From a checkpoint of a small transformer trained on Wikipedia: capped logits.
Each number is 50 + 12 x the weight over its row's rms, rounded and kept within 0 to 99. Layers, rows and columns count from 0. The size before them is the row's rms in percent of the matrix's.

# down: layer 5 MLP down (transposed), 3072x768, rms 0.0405, rows 2912-2936, columns 256-319
# up: layer 5 MLP up, 3072x768, rms 0.044, rows 2913-2936, columns 256-319
down2912 104:47 43 35 60 33 45 51 66 42 31 40 42 45 69 45 49 52 27 42 51 50 37 48 49 47 40 55 33 56 55 59 50 51 39 60 70 42 54 44 60 57 67 45 61 40 57 48 51 34 66 35 42 46 47 38 31 49 62 18 67 41 45 31 62
up2913 104:64 37 44 43 49 36 48 37 33 64 47 43 40 56 55 43 38 66 62 35 36 55 59 52 10 26 64 42 64 51 68 45 45 54 50 63 45 58 48 54 53 73 48 55 60 52 48 46 46 57 55 57 45 58 30 59 70 34 75 64 45 45 41 69
down2913 104:26 65 53 39 58 65 38 53 59 55 73 38 42 47 57 44 65 47 51 44 25 38 52 47 38 54 61 58 52 40 42 42 35 48 24 49 58 38 63 50 49 50 65 61 48 21 51 13 44 44 66 56 54 49 57 45 50 40 48 65 42 31 50 62
up2914 080:48 45 36 66 42 42 49 40 47 45 49 46 53 53 58 36 52 45 57 38 62 59 43 49 61 51 48 46 53 40 67 19 60 54 56 48 30 58 40 62 38 50 56 42 53 51 58 32 55 67 50 48 41 54 60 31 56 78 60 50 43 19 50 53
down2914 089:32 67 44 66 50 52 47 35 25 46 63 57 54 60 35 40 61 49 68 43 37 46 49 32 60 61 56 56 43 54 30 37 57 56 46 43 30 57 38 81 56 48 50 48 41 55 51 39 39 45 36 65 58 50 47 53 57 47 61 63 59 41 46 45
up2915 095:49 42 43 64 68 50 59 43 43 55 56 88 53 56 38 42 76 50 42 51 49 34 58 37 59 50 48 31 52 58 56 57 47 50 53 63 41 72 59 16 54 59 47 60 57 34 55 64 60 70 74 45 60 52 23 52 68 49 48 50 45 28 49 27
down2915 095:50 64 44 45 49 66 62 67 58 37 26 60 40 69 30 43 42 29 64 55 62 50 69 63 63 57 57 53 50 57 48 48 61 44 53 45 31 63 20 41 38 56 23 33 43 42 36 60 51 45 53 42 53 62 52 47 45 49 50 44 08 32 71 37
up2916 111:66 59 28 57 60 46 52 54 43 64 48 38 45 62 49 27 53 38 43 56 77 60 45 50 32 62 48 52 40 44 52 48 49 60 56 51 39 77 50 25 33 44 52 80 70 29 69 40 36 56 36 59 48 44 44 46 45 51 51 65 55 55 36 41
down2916 106:38 62 45 45 40 45 58 73 59 29 43 56 47 59 55 73 62 28 63 37 75 45 43 32 57 49 66 60 56 48 60 31 55 77 64 50 36 73 51 46 54 39 29 46 64 50 51 48 47 52 52 47 48 48 50 62 57 66 60 31 62 39 48 44
up2917 110:54 39 55 37 43 58 58 38 41 67 46 37 45 88 65 51 81 53 20 45 68 56 46 58 32 61 67 70 46 62 57 42 52 49 53 65 47 38 50 39 42 46 57 52 53 35 31 65 44 42 51 50 29 49 45 47 68 52 36 56 57 53 54 47
down2917 107:42 52 35 30 45 23 49 33 41 47 40 64 58 35 53 35 36 58 68 42 39 59 62 64 53 63 41 52 44 68 29 45 60 42 39 44 29 70 51 61 70 41 59 46 56 36 68 56 39 53 41 66 49 47 45 51 38 76 53 52 53 67 59 32
up2918 081:70 34 48 40 57 43 52 34 54 54 57 39 56 41 67 71 85 35 60 51 54 56 62 61 54 59 64 51 34 55 52 57 24 61 29 31 51 59 48 77 39 27 62 56 43 65 50 61 44 65 40 43 57 44 56 55 40 15 60 45 37 54 61 44
down2918 086:43 64 56 57 45 50 58 45 66 51 38 62 36 53 48 40 54 54 52 42 52 40 41 51 22 49 45 50 62 42 64 45 87 62 64 59 42 42 53 25 66 60 44 33 53 03 59 34 45 52 67 50 52 58 51 56 57 56 56 68 58 39 80 47
up2919 097:45 44 59 49 62 67 37 57 44 59 66 34 23 62 59 61 60 54 53 37 61 54 35 71 55 48 56 51 81 53 50 57 39 44 54 45 46 35 47 59 61 54 51 42 52 31 70 42 50 45 64 36 64 67 48 33 66 35 64 62 28 29 64 25
down2919 098:47 52 51 46 61 47 50 42 48 53 43 44 47 47 52 69 40 53 66 61 55 55 64 78 35 63 39 45 52 62 75 37 31 52 39 36 39 37 60 56 36 39 52 64 48 49 33 70 53 67 46 48 52 67 47 57 53 61 54 36 46 58 44 44
up2920 093:56 43 47 43 36 46 56 45 66 65 25 44 58 55 65 33 35 56 37 53 32 62 58 39 48 79 57 37 59 57 44 37 57 43 58 46 42 63 53 60 61 38 40 48 35 49 47 63 65 57 44 66 44 66 44 45 31 57 62 59 36 43 55 61
down2920 096:32 68 56 53 31 55 50 45 51 66 62 59 24 65 57 48 36 58 32 62 55 42 66 56 22 66 40 49 48 47 59 45 60 36 23 34 50 60 55 61 42 43 57 60 68 54 72 64 76 54 54 60 41 61 50 53 42 56 59 65 50 49 56 78
up2921 109:38 46 52 54 65 74 81 48 30 74 68 71 56 48 35 62 49 61 53 58 51 55 69 33 35 29 40 50 52 65 34 27 47 68 61 52 56 45 52 41 46 64 59 56 40 39 58 71 66 50 50 38 47 71 49 38 61 60 57 58 39 28 45 31
down2921 108:57 47 39 40 49 43 52 45 45 47 52 50 42 39 44 29 50 43 51 55 55 28 34 36 43 52 63 55 53 56 41 54 35 66 25 55 51 46 37 59 32 51 28 61 39 43 37 46 49 50 76 50 69 48 69 58 58 38 43 43 58 54 41 45
up2922 093:61 52 71 50 56 50 29 33 64 50 52 47 58 40 36 48 56 44 52 47 55 47 63 54 50 69 49 41 57 28 44 42 36 43 45 56 75 53 76 60 29 55 59 43 39 56 44 54 33 52 45 44 38 29 29 51 52 44 67 51 66 47 47 46
down2922 098:43 36 54 42 39 54 43 46 33 30 57 42 45 50 62 37 61 41 54 65 50 39 55 58 38 38 55 48 50 52 50 46 56 35 39 58 50 52 61 70 53 52 58 56 64 55 33 35 58 38 34 68 37 62 46 70 43 33 42 46 50 44 63 65
up2923 099:54 47 43 43 51 35 57 44 50 57 52 55 61 57 43 43 57 49 47 53 45 55 61 45 36 68 63 53 36 73 55 42 31 49 55 42 56 40 47 38 59 32 71 48 35 54 46 60 48 49 49 45 47 44 48 40 76 75 72 42 38 24 59 53
down2923 102:69 66 43 55 35 55 56 41 56 54 62 56 46 63 65 44 59 43 57 43 48 67 67 32 59 55 44 42 47 49 51 53 41 45 49 51 39 39 36 52 57 34 93 27 57 44 44 53 55 36 50 40 51 32 43 45 30 35 48 34 48 61 37 44
up2924 098:39 54 42 40 56 39 54 71 65 47 62 49 32 51 63 27 58 61 70 36 66 38 34 46 55 51 61 31 38 56 69 52 59 56 25 74 59 53 21 44 56 75 53 58 34 47 67 65 55 50 70 35 39 41 46 56 49 58 55 28 50 61 59 63
down2924 099:48 56 62 50 63 38 46 43 38 32 51 59 54 49 52 24 57 43 45 40 32 48 65 63 62 62 28 41 39 46 58 32 62 52 44 42 32 37 54 46 57 45 75 59 68 48 47 63 45 30 40 56 48 52 28 61 39 65 53 68 40 53 30 47
up2925 110:41 67 32 54 48 39 58 46 54 51 80 58 38 43 47 54 59 53 57 55 53 71 49 35 46 42 63 43 40 43 71 45 58 67 45 71 47 63 51 30 36 50 55 55 56 60 60 52 59 44 71 33 45 51 30 57 57 50 40 68 20 40 62 43
down2925 108:62 33 46 46 40 48 50 67 48 53 37 52 57 58 58 56 58 40 49 46 73 71 46 75 58 31 54 48 57 62 55 56 28 42 44 43 31 27 47 60 52 71 61 50 69 51 43 54 36 47 85 55 48 40 61 60 35 32 29 34 21 58 48 67
up2926 105:31 39 56 31 46 90 64 32 45 65 68 53 52 52 60 50 60 66 52 35 41 44 56 74 63 39 42 43 56 44 47 45 36 58 37 45 33 31 36 58 66 39 47 51 47 45 44 46 28 61 54 55 40 55 44 47 51 50 54 41 44 35 39 46
down2926 105:46 69 54 74 34 37 31 47 40 52 18 50 35 52 51 62 47 47 68 46 66 59 46 59 28 72 65 69 57 59 43 63 58 64 55 56 42 49 47 53 53 35 34 62 69 61 56 37 38 40 58 35 33 65 54 48 43 61 53 74 51 31 32 47
up2927 090:32 50 44 47 46 54 84 48 49 60 57 48 15 53 56 40 78 60 36 51 45 37 55 48 30 60 47 29 61 51 70 15 50 62 50 51 49 61 59 49 48 46 72 50 25 49 53 54 25 54 59 42 51 60 51 61 54 37 48 38 33 70 41 41
down2927 092:37 51 65 45 52 50 56 44 64 60 58 54 53 49 34 56 38 54 66 77 43 51 40 40 51 49 64 60 56 51 59 36 29 52 43 39 47 50 42 52 53 39 53 49 45 57 54 54 66 35 28 42 49 54 40 49 50 53 53 31 58 41 46 30
up2928 108:50 60 37 45 61 55 66 61 44 38 35 64 60 66 68 55 58 62 34 42 44 54 59 08 46 60 51 32 36 62 44 52 57 56 45 42 68 46 36 43 44 62 50 53 47 25 33 45 21 56 39 55 51 34 55 56 47 69 52 55 64 54 42 64
down2928 102:61 83 55 55 65 55 39 40 56 35 52 66 48 70 41 60 46 46 65 48 51 49 63 56 33 50 26 35 72 57 48 36 66 55 53 55 47 37 47 81 52 23 36 55 44 38 74 59 34 44 41 82 62 50 49 56 49 50 44 70 48 35 63 60
up2929 113:60 68 46 70 66 52 58 51 45 47 30 59 47 41 48 58 59 52 58 52 60 43 65 30 57 77 41 52 54 50 64 42 51 32 64 55 25 64 32 62 68 65 61 61 57 51 59 54 25 47 27 65 57 58 52 48 58 26 65 68 39 46 63 61
down2929 110:31 42 39 49 44 55 41 47 48 65 63 55 70 53 44 32 31 49 60 41 56 28 56 57 24 36 48 62 42 53 49 51 65 39 48 24 39 65 64 31 58 61 49 54 43 35 58 68 42 44 44 39 49 56 39 46 53 61 53 59 50 55 74 51
up2930 108:48 54 55 51 61 52 55 70 45 48 43 46 46 64 47 36 70 50 52 56 61 64 50 59 48 67 55 40 45 41 70 35 55 51 41 37 52 50 48 49 35 44 45 43 29 54 57 67 49 59 65 48 56 29 37 43 74 34 68 43 32 46 50 51
down2930 107:38 61 58 36 62 26 52 49 45 32 36 58 42 36 53 70 50 49 36 48 54 54 52 52 43 47 46 29 48 66 47 36 49 41 50 39 41 64 67 47 69 71 35 52 49 65 61 42 39 41 44 70 68 50 44 39 52 49 56 42 57 58 73 61
up2931 102:52 48 55 46 53 63 56 46 55 66 48 26 40 39 40 48 72 46 45 44 38 37 74 39 54 64 54 63 50 57 52 49 49 51 57 51 48 35 54 66 50 55 57 51 53 52 35 47 51 53 66 40 45 45 58 59 74 21 57 54 79 45 51 47
down2931 098:10 40 36 57 38 56 53 35 44 51 59 47 27 58 30 31 57 07 41 42 62 35 56 56 66 40 62 60 39 40 67 44 38 54 81 46 43 42 36 74 34 61 67 31 39 57 57 41 55 59 50 59 39 57 36 39 42 52 68 47 53 60 42 53
up2932 093:43 33 33 68 43 47 54 42 39 58 40 36 29 43 71 35 75 31 53 53 47 67 64 37 64 47 57 52 57 62 27 47 36 36 66 47 51 49 40 44 86 48 61 57 44 47 43 29 56 56 52 22 54 45 45 37 58 51 54 45 46 32 56 29
down2932 097:68 54 66 33 31 33 53 56 45 41 44 40 45 34 57 32 67 42 26 49 64 35 52 51 33 19 45 71 46 38 50 37 45 68 62 35 64 75 49 40 34 45 60 59 61 55 53 55 58 53 36 60 41 49 40 49 64 57 64 48 69 34 73 41
up2933 100:62 55 32 56 53 62 55 34 49 59 44 61 55 44 45 61 70 45 66 67 74 53 85 46 52 58 47 32 30 35 63 49 46 70 55 69 32 56 43 53 60 63 32 67 58 47 52 43 66 23 41 61 38 67 63 57 41 34 57 41 39 48 40 30
down2933 101:51 42 52 50 45 45 52 55 54 50 73 47 43 54 42 23 57 46 63 38 43 63 54 56 68 54 45 37 55 52 42 33 46 45 58 49 46 50 63 56 37 47 44 43 56 43 41 73 41 59 56 45 39 51 45 55 47 55 53 58 56 36 56 48
up2934 095:69 25 43 35 47 59 72 63 43 58 59 55 26 51 80 63 45 43 77 55 65 48 71 62 57 48 46 45 55 50 50 39 36 48 51 58 50 45 55 57 61 28 53 39 42 46 69 38 43 59 44 36 72 39 37 43 36 30 54 63 28 39 70 47
down2934 099:48 53 30 25 47 68 46 47 40 50 56 27 34 32 49 36 34 65 52 65 55 43 31 40 41 33 56 48 48 45 48 54 42 49 54 50 38 49 58 75 70 30 48 64 41 52 57 31 63 38 59 59 49 44 50 42 56 53 30 54 39 46 55 63
up2935 099:55 40 45 56 60 54 45 63 34 34 50 54 51 47 57 44 50 39 48 50 39 41 61 47 46 31 63 34 79 50 49 50 66 65 64 43 51 38 41 46 44 75 32 49 66 49 59 63 36 35 54 51 40 45 52 42 39 47 70 27 50 43 49 51
down2935 100:55 39 38 47 45 40 55 68 28 51 35 43 49 66 47 60 58 60 61 65 57 62 58 40 54 46 59 70 55 52 55 50 48 41 60 61 63 51 48 47 14 61 48 46 39 85 14 39 65 45 31 37 48 68 57 62 63 42 52 68 62 42 39 38
up2936 097:29 43 41 33 46 53 45 44 62 40 54 55 47 49 59 62 66 48 44 14 59 58 33 54 38 54 49 30 37 53 55 44 47 56 67 47 56 51 49 65 62 35 46 63 65 42 58 48 41 52 56 57 72 78 57 40 43 44 51 51 33 50 46 53
down2936 100:34 39 47 52 46 69 60 51 58 60 63 82 72 48 71 48 50 66 50 51 41 58 46 64 37 53 56 38 46 56 43 65 51 39 61 50 34 53 45 44 42 51 36 48 56 60 37 62 46 31 54 59 54 46 50 28 36 40 48 54 44 51 56 36